config.toml
d_model = 576
norm = "rmsnorm"
positions = "rope"
rope_base = 10000.0
qk_norm = false
attn_scale = 0.125
init = "uniform"
init_std_up = 0.0336
beta1 = 0.95
weight_decay = 0.22
lr_head = 0.00506
grad_clip = 1.0
schedule = "wsd"
train_tokens = 648800000
dataset = "wikipedia_en"
Each number is 128 + 32 x the weight over its row's rms, rounded and kept within 0 to 255. Layers, rows and columns count from 0. Numbers have three digits each. The size before them is the row's rms in percent of the matrix's.

# q: layer 4 attention query, 576x576, rms 0.0872, rows 166-191, columns 384-479
# k: layer 4 attention key, 576x576, rms 0.0878, rows 166-191, columns 384-479
# v: layer 4 attention value, 576x576, rms 0.0726, rows 128-170, columns 384-479
# o: layer 4 attention output (transposed), 576x576, rms 0.0663, rows 128-170, columns 384-479
q166 102:092112142146144173149130104131153158101088122124117108109130049170097139186125109165130147111084131167105137132132110190132108158137172143140161067172121139122128156176115161155120149170181140118162098142115121122148156159127162108126124089106150175144183142112089187129167104077151186158
k166 098:186175152091109108141122087130109134125171142158134113152154108199078177059129178084148132144169125134118133181118143107083158102055105183137114139075032138144098161138165183113161164160123110175175161192149141164114148119125064077110123155170131122090164181065118211085138113065149141069
q167 106:147187146217054140158113092144111128153131142104088122143109116097158121181152085169113152079167110091187076108126132125093105160164175135104230072124114165130118169134140106135168129087191135054115095163110087143102145157149101099135149138147156064137105125165069146155143129144156118102
k167 106:127151100138122161090174140107113109114180132157117159119137094150128170117130143212152082142151135135123124131112125151122125087123147119139104103116116137163125100144063127124119138193106134141149086155149146185115089145079100194121111186106140148132114087155096136142098068027159102147
q168 102:091120105103075095138113176111110109120147108130107073090145115210102149079130152101146116116129116179134142124066071095113166084172107140145131133151129143030145120082156233102099116083139089136187140139078154122080126106155087100119080149126115161194113129107112089118123130119117153096
k168 104:096140153123165157134159124115124193175062160148194145061075136104098088074107054097129140165163173144173132119164115154105153154170157134101106105127151032081092147082110179126147129124144132125143116131052106161147147133084094144164164085164125126125089149154161084148118074149092170104
q169 106:152180115169146094137121118080163088137113151089139088144183182138069116085129166150109058148170091121138090128078113153124099144101145147159162160127176148126119129168153115122011103143205149108116110127147093195134115079071160167189128128115164155094061134172093124122139163113093147147
k169 101:146146138119200146138092150134106113099144125097121174056136106090097122107176118131176169142062119110137189165173191115147126144197104176116094067046081109159144090136131108088118100154105152085132157103126117110153137130118170146131105149115110099138084081147110154042136098150163084095
q170 108:098190148232116150061158157118095176156067167133148153141165162112109060105121197151172194119101089129067211130114109083196085107113091132098144159100170078121124158108144140116177151152122116118161142081151123095163129200128151191150148134196081155126134118146122173148130143180154140132
k170 107:135137124138129106106086092126107114125116130127133115126116072121202095058120100119117111199137244150131143184160102156119096134147126124149117128133167147165095110148133176142132166144085132131129069060060124201122183099092178160096115082102131123173170097079186184097127225158138134144
q171 101:074105122087103103098132141144140109108183119233122139107164138080112113204099064125142161108126109079118179154107087154104116132153132111110126156179081085065144092127111061151111160158164145145136068132161105160139229154168169139108082168156126100150128149163112151099128135110207135124
k171 100:088088119109155169131110124137145101123118116195152198114117041127141089126152075158047119134130134117165060155158112187131118133095099123100181114056149099093091091123074119130135159105149168105170104159111142124166151151107142163114107097156142100151117161071130139153140112111149191090
q172 099:118140147163180218060149109112155142138122048150147073149139115079128163166148114124150098159104069107091130160114062156084176189156087128120146137104174109122131081115178160142128169143087070131118147090148173173103125109142135129069139168178193057196141155093151094070105095128168131111
k172 097:181103145093139173134154101124079090142106113178128136202114159139119117099138084103059105150158089145106185177186196139132145107097064123148158113165148182199106153100142124110186179106133137128151143118166106112159116117123125091118107104145095095108146096072147103046196099182215143091
q173 101:180117152127094159153109170177150150158152095153165134121100144100105125175130127142177125145150128114114088085130112094085139165119144138121112134117101136133109122123176152097029159147102131130140100180159139112109206142161104153145177174060089150137123163080126102117167150087109136127
k173 101:140130180199122102137182135153121039113124123134102120088162130133103133077129051168098127140167133095132124190141118165145195165105098144119147144146152158125105083099145132122164121107083145124158151118117172180101158105122145135133172091104099137097154088046086120134204120117124170146
q174 100:120113134083161119109106147106070125072159150126157122138145155114142214122184076123086153134132191092073125111137180117140112101118138130153089194165119116173147102116116141107151149042057151134150096119149051152182136148135078064124135111110153105150055138091153145113137150078095065125
k174 103:090113159096009140220106149097090117113067103137118173159121127100155130135137118094122126172137093097113119091170167079163146108100112121102138154119123181162156151130160107109151154140143106092086169153171060137124069138156093154093125110103123151098141129171075136147112133208125138113
q175 111:124134122138151171111071123087150091157135077113157095129148073135115077099136136089096108153172142228164085152116122123120132139173136123107173127155112118105181138113164104137126118133130166135096134148111097114098134119152125072083165170168086170153119113093139128126130090026165134104
k175 113:118114105127140102211183149132124169067086132147211154060087123134071121171097095162141120119140113124107142086094151135113107091162179098124128099080080056097116112157058119107128095086145091064113083115111141140153160126107134156115150104125113133139117189216171096126129106115155121102
q176 102:190177077103137100118108113131122111110060194096109143190130087124117147143141162161113101132120059142109184154157127118190095099206123118151085149140131172123143108126122169081149155098157141199119138123148106103131140126156064108108113193105106104101104109088162155114151121104098151096
k176 109:131137166103146079117169167120153160122110046096120101096082134093138150086137073126186122181122163113161121174074142122159156143120199153144088110135119215079124162102118116141117142125144068122082157131141138149085107181142132153125142158143157106194116097155197095111126120155164183088
q177 105:140118103090151120096070117110102133156140112129089150120113162095119136153088121085127076172174129140143096149133152094085149117089145065078079122107160097102100108112115165111086094153138121127030111138086120134170127124128113133133127120118149206144148113123117148092120131135162102115
k177 107:153105159172169103142154138143126124120103115040194173154138127148113154161144139122129153153103107130109152146123092112115221105134162129154126166100158140095139122135161160173130100155122080148156139223159135191143076118104130114147087117136194159125134153114091128101111171171128121087
q178 105:127142070161122139153135103115103072118137133110131083111079167130113094143134135150093072118125115132146104125184107142128150155033098131125141068114146176104138118103087179118094125236149098165117113151099103058145090132201184162127139102152055128182063124145177089169161083062136090171
k178 109:130134148151108153125142150109153119112206128139153163124090136098162195174130140093185094141148155055119117131167084123099125125133149128178137159121178138074120136116127122136135097163138189163115160128054160106123096107162110141105137178158156148185092147113104174106076122111108119139
q179 106:140098112072147146098088128136121079114103112202138106184102115140112164152178161146171103140167186148152110141146125123111149150065143118091131081153115112130135143138124093209146152148122141102143151146059113194113172115165178145165162134168107087139139085122163047063194118130123189162
k179 107:104130135096137074119152175184122130097149120157115083114176149129108143085120142190104198132205106109110128139105074094161144137104103144146121140061127094112171167101155104127172107145118184147154140153160125111123157096129142153108138094150109145183105152101072119121128049119187140182
q180 104:093149170138142114141107078137111215151098096133162137111062137092118127116094180142150127168148109205120139130109125178180098157156171132141143152109084142130147165126140133147092133106120139107095161120097112109077109137152122168168093141117145119140128128152113126130117120132078129148
k180 105:134127140176107062111133097154069128109150133060158134136095116155146136139118125184098135140108159130108194161141117053046093156117134144210170157124158159122156147095130118058168148214173170091058148135088097132168167175152053166082113132145097103148158188138124139161079146096113136072
q181 109:093150139083113134084106092168119102097163080115136108118143084127112142112118140147113130078076095134130131146151134133097134138128160180109137117122110134162125109134083099128144147086135197147125136146164123174153067132108152181127107142155120146063112151122111191136171051217117108105
k181 109:080151139114080129132154121196093115114080112151090172091094128168138151113119121121133122112068116099121105120093142112125063138123107159132109097092103087169106066158125114116113149103128118090095135124135090157186123155041119109155079110113124127117150135255131156153057110151143132053
q182 109:116118179079133116135108135053138139121176129155140115150166135077089117140137166098122100121157104135141025139073153065139122092079145124142128146129117100130130162091131127180153113160136122111090087110160138141037094134147111143121139136101180177139138095128140093146131112067162125146
k182 108:112054107150083138127143123175118118127108131155142096085177072086141132116155132117129110124188113129149117110087134142164178125085146138112135133063154087122134129119124159157132084098161151113190173121120131136182168153118144088119152090176136154172159112136122081089134120104132089110
q183 099:140123139182127138157087143143119144138180137155132124109112109111127094127103158154139119092153068135154102080127131145095125116134112094148144127113176145096136134118168172095070146122175135121117114089106142105136085152111165135135162058117155113126126134107114118097104142105094140219
k183 106:118135162133156093134151155163148060089129120096118167247061133121142107130075081106093124119177123156170087086109117142065233151067157127131075099119167109073138092160115115108115125180122150141151129131090149128078068129127139118133127155116108081137126133112089120089145086147066096142
q184 111:079091148123108127119163150120152106118120130068165153131116083154156198124134139176141102112106126077124120109132066105112115153135155146154187150138149130126167084133106146095099109147167139122089150067210155122150078124105135120087152103110126130106107077107061097137112128143114124178
k184 111:126140110120157149121122107160137089126136153128143103108072116145160119088114067099122156123122197138139115106145127194143136117133072113167090126098110135077061091095061117089087115168148167171123098115104127103121087152160197047101105151187141091094086063118134043088088089134137108077
q185 101:124126164073127135146144124158163129148116149124101125117111168165100071109124128131125116120145097129090119125157107124153112165142154103081088177058145120183178207149117152121128152166176140160120079098116139136084122153081124198126103082152123126100127148115115118111149151134142121108
k185 101:183182095079141094134136140131078107138140120162163145130187080171073071107126099127054109103126130104109146073115125137106159087086113157142067144171167194113118160150137086153124123126176141090121110089101070114154185150173140135072107108145207146125123116102133096093151068131060102125
q186 105:119135177126129141097081136129046084155167111141101163172130163077127141129139089128120172174145111114197145105106196093152121161100185150150154074055189138161120158122132111146085095120179151146127149098120102136102120142116074132074146172106154139197147110162092134137081147105111089143
k186 108:216158145033126054106109143108108100143164110155168184118089104183138109062171156080111199132157040146152119176145085105109089179157141138145142104125159122156170116143131116148131092176134115110141128122158147102133166154144110161143151151093139131126160076124076156169112080097119063140
q187 097:096165113144107118110149022172154111124142100100159101152186155097158110078203180108096168104115070095097121142106172165132113110134112105139087127125085114164128068139137092104178093125142118092183112134118106143182133119135158120124130054156145151106129171124116146085123140119110124127
k187 101:144159064171030136125113154171141110181141107158109141147177167110158110105142086157094092185123065080075092123098193154134123119138138163109137119082079149131122114215092066122100094160163051160127136101178129114129116179130111112095096116122149110152102105106174134162081111163119114126
q188 107:131157145142075096098152097117028111150152144104151141070146096140124137119110119171120134118081154151158084178114180108132105121152139160114094220165182166129091072152118092148168108156117167155163146114126125087106116151121114150148134122133156137142108133122093126056169171122147064097
k188 110:121118129149129142123099119109088052109152151198125167098135102115123172154158111132103106165127157124164151106144127219105161154139137076142094135109135156152183186098112138141141095149139149102150141141143075153129123081164090133126120117134085163070123121079142127120119171090159149077
q189 106:122091132143138179162166144108150108116132141173095125099134145169097128132125145143161097097138119136112122175105086130132154127132152093198096097117124128113130140197087106159114126091101159107112103146104105139111085153074148129197138151126137113137159156212115189136128146127124184069
k189 102:134189141141171124144135100081177102231132141192143123104150090192150123102159140105118108104090099102084126157127149124103141152089095102151128089076090145079124176122068143113151152159061111124217150172152100121165115116119111166128147125122089095127008155184115115082160141169114152090
q190 104:069113109110152116162134170086153120106089085102119192129119122148138169110117105131134152086179143175143158081109173090112149117086136144043153135212120060158121133094135091197116135150134103133146123127143092121134064142133155103117191122161091175117130157130109143185152135140074148104
k190 102:100136106062072134158121121143115176095108193131130108123129094137209143176088119119181093116154128119163093124122160076156110061139108181104144161150138124169127143157111155069117116174176106077082155130146158138104093136158125137074134093141154091192203154146184101118081129121094187146
q191 104:121115132132105096115097116143101118135183127132141073132102097162106148173080153134108120139139105179067123103081129058110053112087140131164144141096158162154092129132118109135148141048083112084085105071107157163130158148141105088136123107185156166135146129066157113120135133093105120128
k191 107:143097166166113175119159148160125066100122105129210108153075074125133139146160086164078116140138119085105129130092097105179125094149067157149156171163136121107172175126088158161125127148126182133071122144090124088131116128173103111147117087117117118138118077139194157083102102189134141124
v128 092:133161217079100180185184151160102151174057139184095152067111147101122077171100114137078153167111086138111149127143094137092175105110141133089140178109130109110108098107073114172146125143103110134148179134139108134124140184144186120122154148106083071141133128193213158142094136133065094172
o128 103:134095077166144036153105130142161084133158116076104128180141126142132160134158182126162122169142119121088111124157135134207133151125139108118129077141121127059191095113111144100084123190157124133098145166093122132161185090102161114129113116105116179105157128043087108129104166147164196149
v129 091:122106124089121086153134138116144148123113082163151160165086078147105128193102124136067123125134073119107166159099144098127146082158150121099130177104101147148189141122116186115179131058014099099149129109139150120131150062120182112100167128119126117118064132148117139145115141106031126172
o129 101:135123160136125129182115131092117146098089120130159136129142109150101097129175131164124138080134128109122162102155103187158127145091136162188120101093094099076120149147112141186066119216184104151124105167194157157096096091132112164101142141113077144098163145141217073082105131067172117106
v130 094:045118131149081086115146118182105092143090071089081184133126115121179122150136148111067117102144135105089127105143098139174130177124182115110110142088116134078124142143084092106050172171091147141106118094125057103134166114152119156103126067193187107144123110160162100227170158123190055190
o130 101:209126110081121129149120100131152167129108173208141054185156107124102150174144129089199109138092125154165170159082122114079108120145121199128161166161152106120134057181141163145160133096139115130081128150108153150119084155081136093136155179088134131117193075121141155022148179114137165088
v131 091:083116125155073155098101129119106084112116170088110174078167125123137120109158173128024150076055095105089158096174106169111095087216090139063093153149093124158167118170185161116127131068136141086140147165115235127131170142136140129150142116114122082170107161153118146149089159191109146119
o131 098:205129162114166170139100145100144090115168102152100122179119167177070163141155092145104097123104110106136139127213184081100169105059152202146090139114127103053121163060088139124164151152151149131120084121149110133106108079131086116074164109137144164101100175126182116129150085137116156131
v132 088:141126180159170127098154158070150133119137177095101138124129120149133104101116133099125117105070100095118110143163057093073130114145084119142050108141059143127156080134119123080106130139202139039080149040161070163136124114156194117090147107136170187130118162135138140099136157143194113159
o132 101:148102103067077114111135095130130059139075088103169138144108173164159199206139146105135167144179065120164081113104130107127115132135167179166140142149094104116187121116142132161099132081146132155176096146101127062083147107134078108167086165151172102184135142153113178129143133118077129094
v133 094:115106162098118139122083139104096135135133051104134133138096136113106121098141121090114117126172143146124124018129142117082171102074187198161091092108187166112131120097230121138204154122157129087096119089153122149064094162198139102145151152068115113189153149088109081098151172113092093165
o133 102:119132117206084097135123134104191123150153139140094102078146097131149168089177105141131162133102073171143148154132025163121081128166072121177151063155070175133117116134056132201147135097132182105141123111108124202147208152134097158150125114150134077107101118177114148124124140129142111155
v134 103:191132156160147105082140127137127182108107156086184162135157099126108187164164147137114168138154106238106144130161157113119113133122126133065154157174105142085145158127110110136099176160122114126065141173129207065072120150150098186170157208151119082136104174119138128169100055161136156157
o134 108:111123135113124160129141153160171127145091128117077115137092172119132090111136133158102138170122094087106170082134079087099154102161116167103189120124185133140133128163161152166128112138138060135100107107133071099111118097143147043118165111156119150104135053158142134103163129125186174083
v135 087:131145081130086144075132101139114107066130149175109120070080149173149087094141111193096142118143129143168114143097130095160148109134156123139161138127140103138106184145138112094128159112204075110151172109113148094154181141125088097215120188122164117098079083138133132147094196154151111152
o135 093:121102074144112139170115223181142109230180143153149120144134110057137146134108085064163127136153111105136084116077132118118145137077105201106155133165122149035170149157130165167124084107100204099099129109115100118122088138131110122117137118144146126120169113137124121113137127161101122115
v136 104:156126129156125097075122122091080136119150136077079158176117162154113145105195079104133111100117076152146078151094101090130077171167145179075128098112149127173154179137122127122169135081102126128110101115128110074036140113138125091064169154152107152117153149145125130106161098151161132126
o136 109:134164112106126166111111159141153097130185101144158161123101141111164157130112179099130077094100171109087164133098146184108115124050163143168158134140077094217115063123138111165090113161101113065133133125159119130129124162149143142128117028143180138148111109138102144093146095175096146123
v137 091:152116109144103108178116096120130167089075101105163168154115162135175130099164118137212117070099146112143094123105107135120115141153164130165174150083098059046091155123111118176128153144170109073161121149099072142142147155120107158170131164185086128105092096130128165109203106150095114191
o137 097:129145148141182097082085162135098134190127115106117150152148114106118119134171174050109136093126107109127100114129149059130121159133152140169081086159159116255131128116136137089080080053142175132176206117107131063089157148135164016132146118131145163171100092198057096092101139137128169150
v138 093:093111121147134118147178109195141039133137124084095147200222127117138087194154129113132170116124127172117161147107089095144133108132116165104126082117172183160117124136091119109173074102113112127130119183162132147058105080043117129102102153167130124189093065152123159135142181126175087173
o138 101:100114146098111171157101134083118169086148111165069101082141171113163182147161116143138113141113141136119062128097138100135111104105135134142104207124132075140087135133214144131112197134171184171057140133144126153130114133173134115153143149111155099132098158168142131174130130152134104042
v139 096:150072118167146116139081139131135152126151140173194091214122091135202090086153116148131103129140123147091102123105172107111158120126101136089091082147141118115114142147161159157099144136156135131111116178171165106112144191137125094132114127094130149093117112122096096119116126216133191134
o139 105:116207153157105087120180104085153102135108162105101188065157166116078144158074113113089124163095169108078149114126158144160110109161089116122114175134100155137128195101102120169125168126085098123128103072149106164126129071046178084097108125142180120139175123077131129145102144070153085089
v140 091:158137178083104109153121127118129092080181149103204128116149096129189156132135141179159130147117108058116177110086159099101143182227205099130155131131113175197124108084145106063187171170103133156098137116125120117155167103141062128116147149083151115142119088121169084123098142139137121096
o140 096:147125067167168145116130194098126131095019121123100135104149127136069133156161129137157134064126142193146151166170166153144108065103102154118072134108164070129120205170173160089147134148148129085175105087155138158054133110110200089152165120121071135123176124109065141111172188149159141130
v141 089:135138057131105156155140133134134126106085108120135088146088194113139115114100136143141160162132150118151177131102032117090106157131121121142099090130119102108125108099132060076124128152094096143148124102150090158120153160113096096124114166178136082134158111124113145134133087117136132094
o141 100:129107158136080146113113129139133043126127111064100130082102135128187159106161154105100155124167117118138136128123176138085120192119181204123116098138140133164121093107170095154070108115079161082097129135163131126148165138131118148133117073126138110174089143166114137142158135161164125163
v142 094:128180173132148090135204193117184143101075112126114183105152176144162105120094143070117119162107105069114097116162127123103137128158137136053149228162091161125095145137157093113139109124123137125135106139138154124138063114178151089116135133122150127136139150194163112096062062128076097116
o142 100:158055073127148135141136076125139108181137144169174135101095145120071137171115170206116127088136160142165123107121106098130140153109190153152168129108097059140150089131077145087096099081151201091096152136125134113156172087161147129094136140124117120151102171115128208132201122122160165151
v143 091:126120121135055123131160136149123107125064157150143106137138114130119134068172082129132113108108097131105119127158144175140116124146170064141119146164078151100092086101168130114163161169138127156173113139121084167075126163163099136182161067153150151094148094095125146180122167158127085164
o143 098:155180118072139074160214162110141138166197096139122119112168063103165069183122152076139097090133167129173166117116105109121093094105100110187112091134102106185084101110117120148075113118105105128148111157149128098162111170086163129145089201128095119104126123106114080115087129058113079073
v144 088:137169156104100132162161087118139136095112056120162188080191161134125147136122128148117079117214105124167135131119149125116121145148166125044135112136169101161144113147103057133156138090127216122188084149081099140130113081086108121160111142113150154086114154158094129185153098171064157183
o144 097:156120154108155146136092091103132124132120175119082143159093133110172116051122138069127138152025104111058102136169141165119096166175130176116097106106071169145137083158098155132111078129106087139133078159136091106132115103162154098122130084135095120161144151123140135109119128110191123133
v145 093:168172153185182137152122096181112134162121120148146134144116120069115152091120143089099181113091110151126123158194062143071084101132049203086159144077118098134132145133100161133133159126107152130133179129181111072097125151181146104136111218141056109153105151122150125092146121134136118161
o145 099:097087125101117083175139132109121169142150212105099103145107116151124138177128157120167095154073130090146152103161165113179144127099134010135088157176160082145065134137098050144104157221106088153118101132049152106144133124100196125102180065142137143146175145120158167144143082122099151092
v146 087:140173129115107151141093110111083067148096142134123119143137080111129142139111135122113123087125133094131109136126203163078156109122139154094123117113165124102147129035148105086124148095196145131072181145093179088140151133172185167099127141121143109080146154086136163089089110108130086120
o146 096:138094159131156136113119131215121185155129121121128161126152156137133153110097141138146148172133126124138104123112088073223197162111120113119144137168102090008157158156133132144106133175106160132137150145151105148120128188125056125116154144192168116156123112160106136174164151159124204154
v147 093:138128046177153068123126151147110083161106136140084139152156173138106161147133083085110126105164133114129070172123166150093049137115159153156159066092063134154076103119147136050137099101109123124104115124097097215155123108085157101097139126123100143147150154123123149128179156185095196112
o147 101:176140182101178161043135107074167122067171103128099133143123093127115068133144152136046137144082131127145128097107159127143133103122134120148126162123162099211115136149081108166158118137132143129143145102164155072084138131111119146130125087110215091133128126158141123117118079081139153120
v148 094:155119084078095136107132059166172177134084148146141176126106110100066127132178097121088132096134070097112128179168097133132095119145147128127099143107107097115150165109136144148212099142130123165131115073142119088091131142147135159113154127160164151139174072127163124112113168142068129137
o148 100:190132197146113088109122138057169070137128071087119104076177082125169101094133167144196115129108120092160120109127052176101140153102144154113142121105132195124121117114098155175107045138141118130182123215107126122126160109120116077135109128101116087139110144124127124091135139133147137102
v149 094:131124180109118174147134172138143104141064151136084160127117129070127187178057154061098183131116163190144151112172091117110127087156145167157201150152073088150170122189160168123084117110129112114123173110110164118087114137096079087084175211097174121109183140122121108162119115152121133106
o149 103:234148143166154131144138049084106184165129120177126112127129120149139107150157117112158081150103097126162056118134100068132164169163105145113076079162125162003130070140129075130163151128119206113158135140134115111148195137157084154078122163098119076163092149090222111082142123122149157183
v150 091:124133166068107142181096126072126133092106211141177135157142113149206124132156119063100087067151101122166148145086156100140127147108158154107089164174203131107066159128090126148103140120085169066083143090147127180121113076198125092100216056134123122113171128120129124137136171107142129095
o150 099:178146086185135163086144112097166087200125138141131091090149157110159155110163154141156105178114138090057118092171130096179115133173131079181181083045106172058131101104137135109186174105140126088129122101124154150082125164005162142115025206087103112139110133152133087118125086074153160114
v151 094:104144128153155149133153136171198178104181177098111226107079092182145103157145167143095104133055075094119139178068163126174176172126172136083107159118045106166145117192114120120107120118084119111077118182145071137104121122136145059099194203155158136156025155152128178161138082170107135155
o151 103:156113102149167094122155190150136111139089104103167105182118134139127121103119153133173175219207159129125130132176143163121157121139101121127177130103168132162143133118179106120151107090139131147113123130123118127139143111168183152111102136069103184082171094115129085131159103103142078065
v152 093:053107101146122118157120185105081152138163081116047087111137144172132038121109136155101128122125133083105135190088120142206138158106106128098202114106124131098065083133075102119105115143130119205114145117148110149118167094114193114101094096136169132120131078135196064094189134076116104100
o152 101:143167112112140159104133079142142112120145161193153115153122074170136189138132123133141131147138147100091135120125126161097124084134130136166118154156120120134205114127149123076179095094106100078171116149110108126149070123155092105145148123108105124104127145059059193147059133112079115099
v153 096:115173155142153065105118113108183101173124178169204134173194158106164115040136097130146123139095127108126105117071132149116121143148115163114122139093158124113149123082156090144147127169098137169109039074115127190175129088140129060162116145189162171141098202168159168127161120207168102138
o153 103:105130118053117174142101104079140105079073088090098130135080158139117255106121117110042135097162134163121135114137116143169122167178110100096143141131101115254138096100127169151118107186138107034114139123154113105098098134137132098038122052099161145118168102149142125093196144064135100151
v154 098:085109122118136125128120091119150131054113146091147132063167143105149119170109148128097118122173166078160128134108184136069130099118096155100111157057157109155095143125137100133155055081155147130086143172131129150126123178163121138101087136083125213157135139166057161148123198187085112158
o154 100:135118097246136137119135183193132165197140178155149183142129119153135077100115126132144187137125081183134131140158114091137134104133136099129150105120126128133115127176116156129108129125163075091147082086123136174120146049100121119192137120140127097162164136086065146096145088086180164104
v155 096:127117189103142135115138094140141104125136158173157082133093162171102134125142125135172095158163136163101076151107133109176120105122128129113090071125123110146103154134143126105106132105190200144158114132090109141153129133077129159139148105148143151147212146112139165082051201202119181173
o155 103:036142066127131126089105107124080122098105126124140121156200125124116097126092145128135166098158116148120164111070101134128144123149112144124176148146117139146131082105134171103172165112109112055138111096136180160100102143126107127167134111126088115150098110087138105141165043114135153115
v156 092:128086057145115121137127230102154146159188082174143153134083126156114173171053182138117156132125137144156116090122113145137164105098154111186145052179182125125177122098092108213127070162095120168116084145140063154104142102147177135115128093135128122148160150147132121137145129124110124129
o156 098:122125197119147175123148101130112107128125157113116091152161156130122087104205101074185075150101117178117120169137126131103113159137105165099128143120178148123106114106114103160159136090214126164122112130140167104144189130092070075146098103102165123123175134101129117082131153082143084075
v157 096:061179096118104120155139115123117041105144162130087145114181130105077142124139127128048147139146093118129098139156081086156110113198067126104112202090107115121108092166141114131075140134092125109131107109112110135111141134121073108107112145102148116140124078120118161123142127136147114153
o157 107:206080143152116140133133178143105171164125098153152128168079126134104141167128083111182105134181184150110132139128143140107139126104156108115090129138150142134076166087131137134134135140092079168109145119148112134118094145077182124092134113122150157177154114086165111096225146059108107118
v158 091:117180130131174129129111202126159087144095120194155193146196122159133086148103127135161129137134184166142166061085133184090141081124120129146134105076126133171092120180091163153109081160174110120138158121132139031148140178117127086104148163105162185145108177117148170107097135198126126135
o158 102:154122119194114117173148118125097114163121144120137130143066114133119118086158111143131024147144073117114120148180141064139160102128099136078126106115181094168229175153153115099139195098142118124174119156137153142130116088167134131111199140119103089105132073146104135163202104105175137154
v159 092:119130070154085079094086099096103135103153100184148098127137161182110091222140139153151124096144112122108147165103174117088105122049123143154151154132123099116102070121111111125138137147171115129162151093055140142149193136084133080112147127154127126151069112105128155128154127075158103160
o159 098:122086113087170109146152120093114048192184117134152124166066104116139137111069139148150132137122163132094157126169096143134128083075160068125104086094190104149164184137106138119148138164121125113111144104189116132128120143149096123084092116070114136130133100170152154159089172124153123113
v160 084:115081126089100173095124084092145147176132145179160113137033149143066075157180120082112126163096131137106169126087170079093150103201056108143134143194119108117136192087182110163115100104099117142074157182143164199149153095155106087146096083139127168115136108084136110143153182144139122127
o160 092:113208130108145068115098210121143112109103062130053155106159149089179133133114144115129136133134161102058094175163075153171134129134127109124073101068137112112124177125106124148081107092134135115168071077152122159125120143147060124130116179045104178149114146177138131126113125171134153142
v161 089:131134073241095106066126108145175162103187162066162108154181066129127139156111091156193135185176121176138074137089079138137076103100176215168125113116185144229125126164124177128106121098136116132123117095111109064125077106123075116110155123145125179159149179116125097165158053131149098147
o161 096:128123154089142151098123134127085140082052078176171094137103129155112110138066120106149102097100164114091111132144175112082156177134131126140162140180128084213100065078103110135180148117095121112163137162114160157133101119099125152178123123095170167133091113044108135107128165189136119077
v162 089:117061140143124104088126210097082145126138093134063099146162106101098115109088104124093127119083137100174151073153129121147090159064137106163132077159146182102194161158118128164102094116172072126154112092111111135140134128131115103112125139168160057087137085140122130068098116125169102183
o162 100:110169154169115096094151061174130107118116175152161172102124062114153096070168082092165103122127148105097144178104111174123168090137128134098150107137131135141059072084129112110079171085093124116132120208164136162078128147119125123099084120121114122154079120137132090191180147108153038101
v163 092:105117104114140102121125130144093094141142147132103131083140085120195087118124138136193120195067167149095105168126121115112145116177148155142123130104129122124140119150149159173100095161142135119142103157129170138188120124098109113193156149102124108074175121053075160102083166127167085164
o163 098:111134148185163129128097152097145123147135146104105118131190146115130104102145111196053142071139157109099159105165127083128148108130126082112072170195134166076107155124103091097136148104182177195132144157189125172154133111129141188101130151107119149115183123125154075157132158182144176118
v164 090:147130146162162169126148126114064098150116153144161119064117130151176073143132116101119125159141144130073147154178137125142143139161127208113153071140137112168162155123126116136174126187146200151123143092123155105107112099123137103112069187084074119109129127119127145147121176170165080175
o164 097:158149117121095067120109090082142143135175189118071132125132149103084129233119109108133059107087177176136165118156143132148124103052115009109112164095129144073202146148052178126099160097105092087132138133129144139100139170152094131119184108106133166143103094114137121160167145112118169138
v165 096:068095126130168176087139100114129107118194142086142061123128143071119081095158157058152154071151153116049188138067134141118127136124128149154135153165115172119126128097134121108125118114146085080036129113104110144133126132106113144096126098132153157156114097138140108113091150128095120133
o165 099:127164114097121109090066165137143086127155098107117162133214134156171157113146156184081125177109165106186085129078132163157081148131121126137143138094154068177144131135171101186126148128065188130196137120114198114117114133134165140123043128117156136112103128107029187146079101133144068145
v166 088:151139146162157116165122109119087099097079123111098153177170107116113072111121169126153170119091138114101164108215139099140150100090143203152129125149133120132131117136087137136090134092094145147127158138186106159117078171156125144137160097104105168143078183012103108114107076117112197090
o166 098:151099106123139131138105188143128128145100079102132080141070164147117162219097137169100130123169075158129119123100167089114153170098134101139108094157105162123097126116149098231143166122102118118156145112131117111116138143110129144101156122167106072097162144187174190159163156138130104118
v167 100:100135129051086051077129169153112140126092110105111152171200093115202133170096141108109119104174112146093086098089116148085159089122106085085145128155115039100141169185109128085102108075208138107122136113130113076110144191103139121100137067152152169156141161130136120134111139154090108129
o167 107:137155107170125189130112128131165057085135144165152139113114174144015155110098121145127085110018148158129106138174149166135106143145182165138044158106122163054143073120230105112106139175142097144093115136135175116097144118145159192101125166085159106143161083125138089134094056097129191175
v168 088:115166146171091149106108108114107167118143169139100117121137124138070105136126140106072187150120107117149137143069103149120104136136118181056146181110117158098133138085102136155078151162108096129150104148130088138117204112170096157111174149078104125133106065141072165131143095173107153118
o168 095:179142089121203124170159177152147142119111103093079176184047098187114099170132097135151107177120088084075106148180137118156155091129135137076153149192158150140127140159125112139102153113077137143156108123095122131205078159154121095129111135161044168093149145070157077170118100108191102083
v169 093:159134184165073124140154127095155144171134135114136110181099122177112094139175131099044117175128139072120182126146123167148150138118089175138151119071149141131097121096125095086104076127093169094135146173154167097136131154160170174145175082149110110171103111145103120091113161141089122146
o169 099:117064109078163130134145162121137085098118117134127133140116128110113159119163146167120120082138056175157185153071174137112147129155137107143102111192134107117155164138170167150111160124144130088104109109133130150109048077146149175085137138163131163101121177164109114138155106134143107089
v170 094:088104128103118074087116130103122116121135070134129094143067060141107152200091160109179080119143111083118132106135137121041157131061102137140098143099190144206188123144113114108078156085204093122093157073087119120119177147114189097053057111166193076157166183147136180090117138132159165138
o170 099:193143149214136180115089150197075106115088133126153167109135126059130080174126111141105177123148175145155191116125139135160113124148142139068199118145139122084138150151160111093186123117137134117153124137127118187124185131138072163121160141138119129166123107103062034128100099172146129104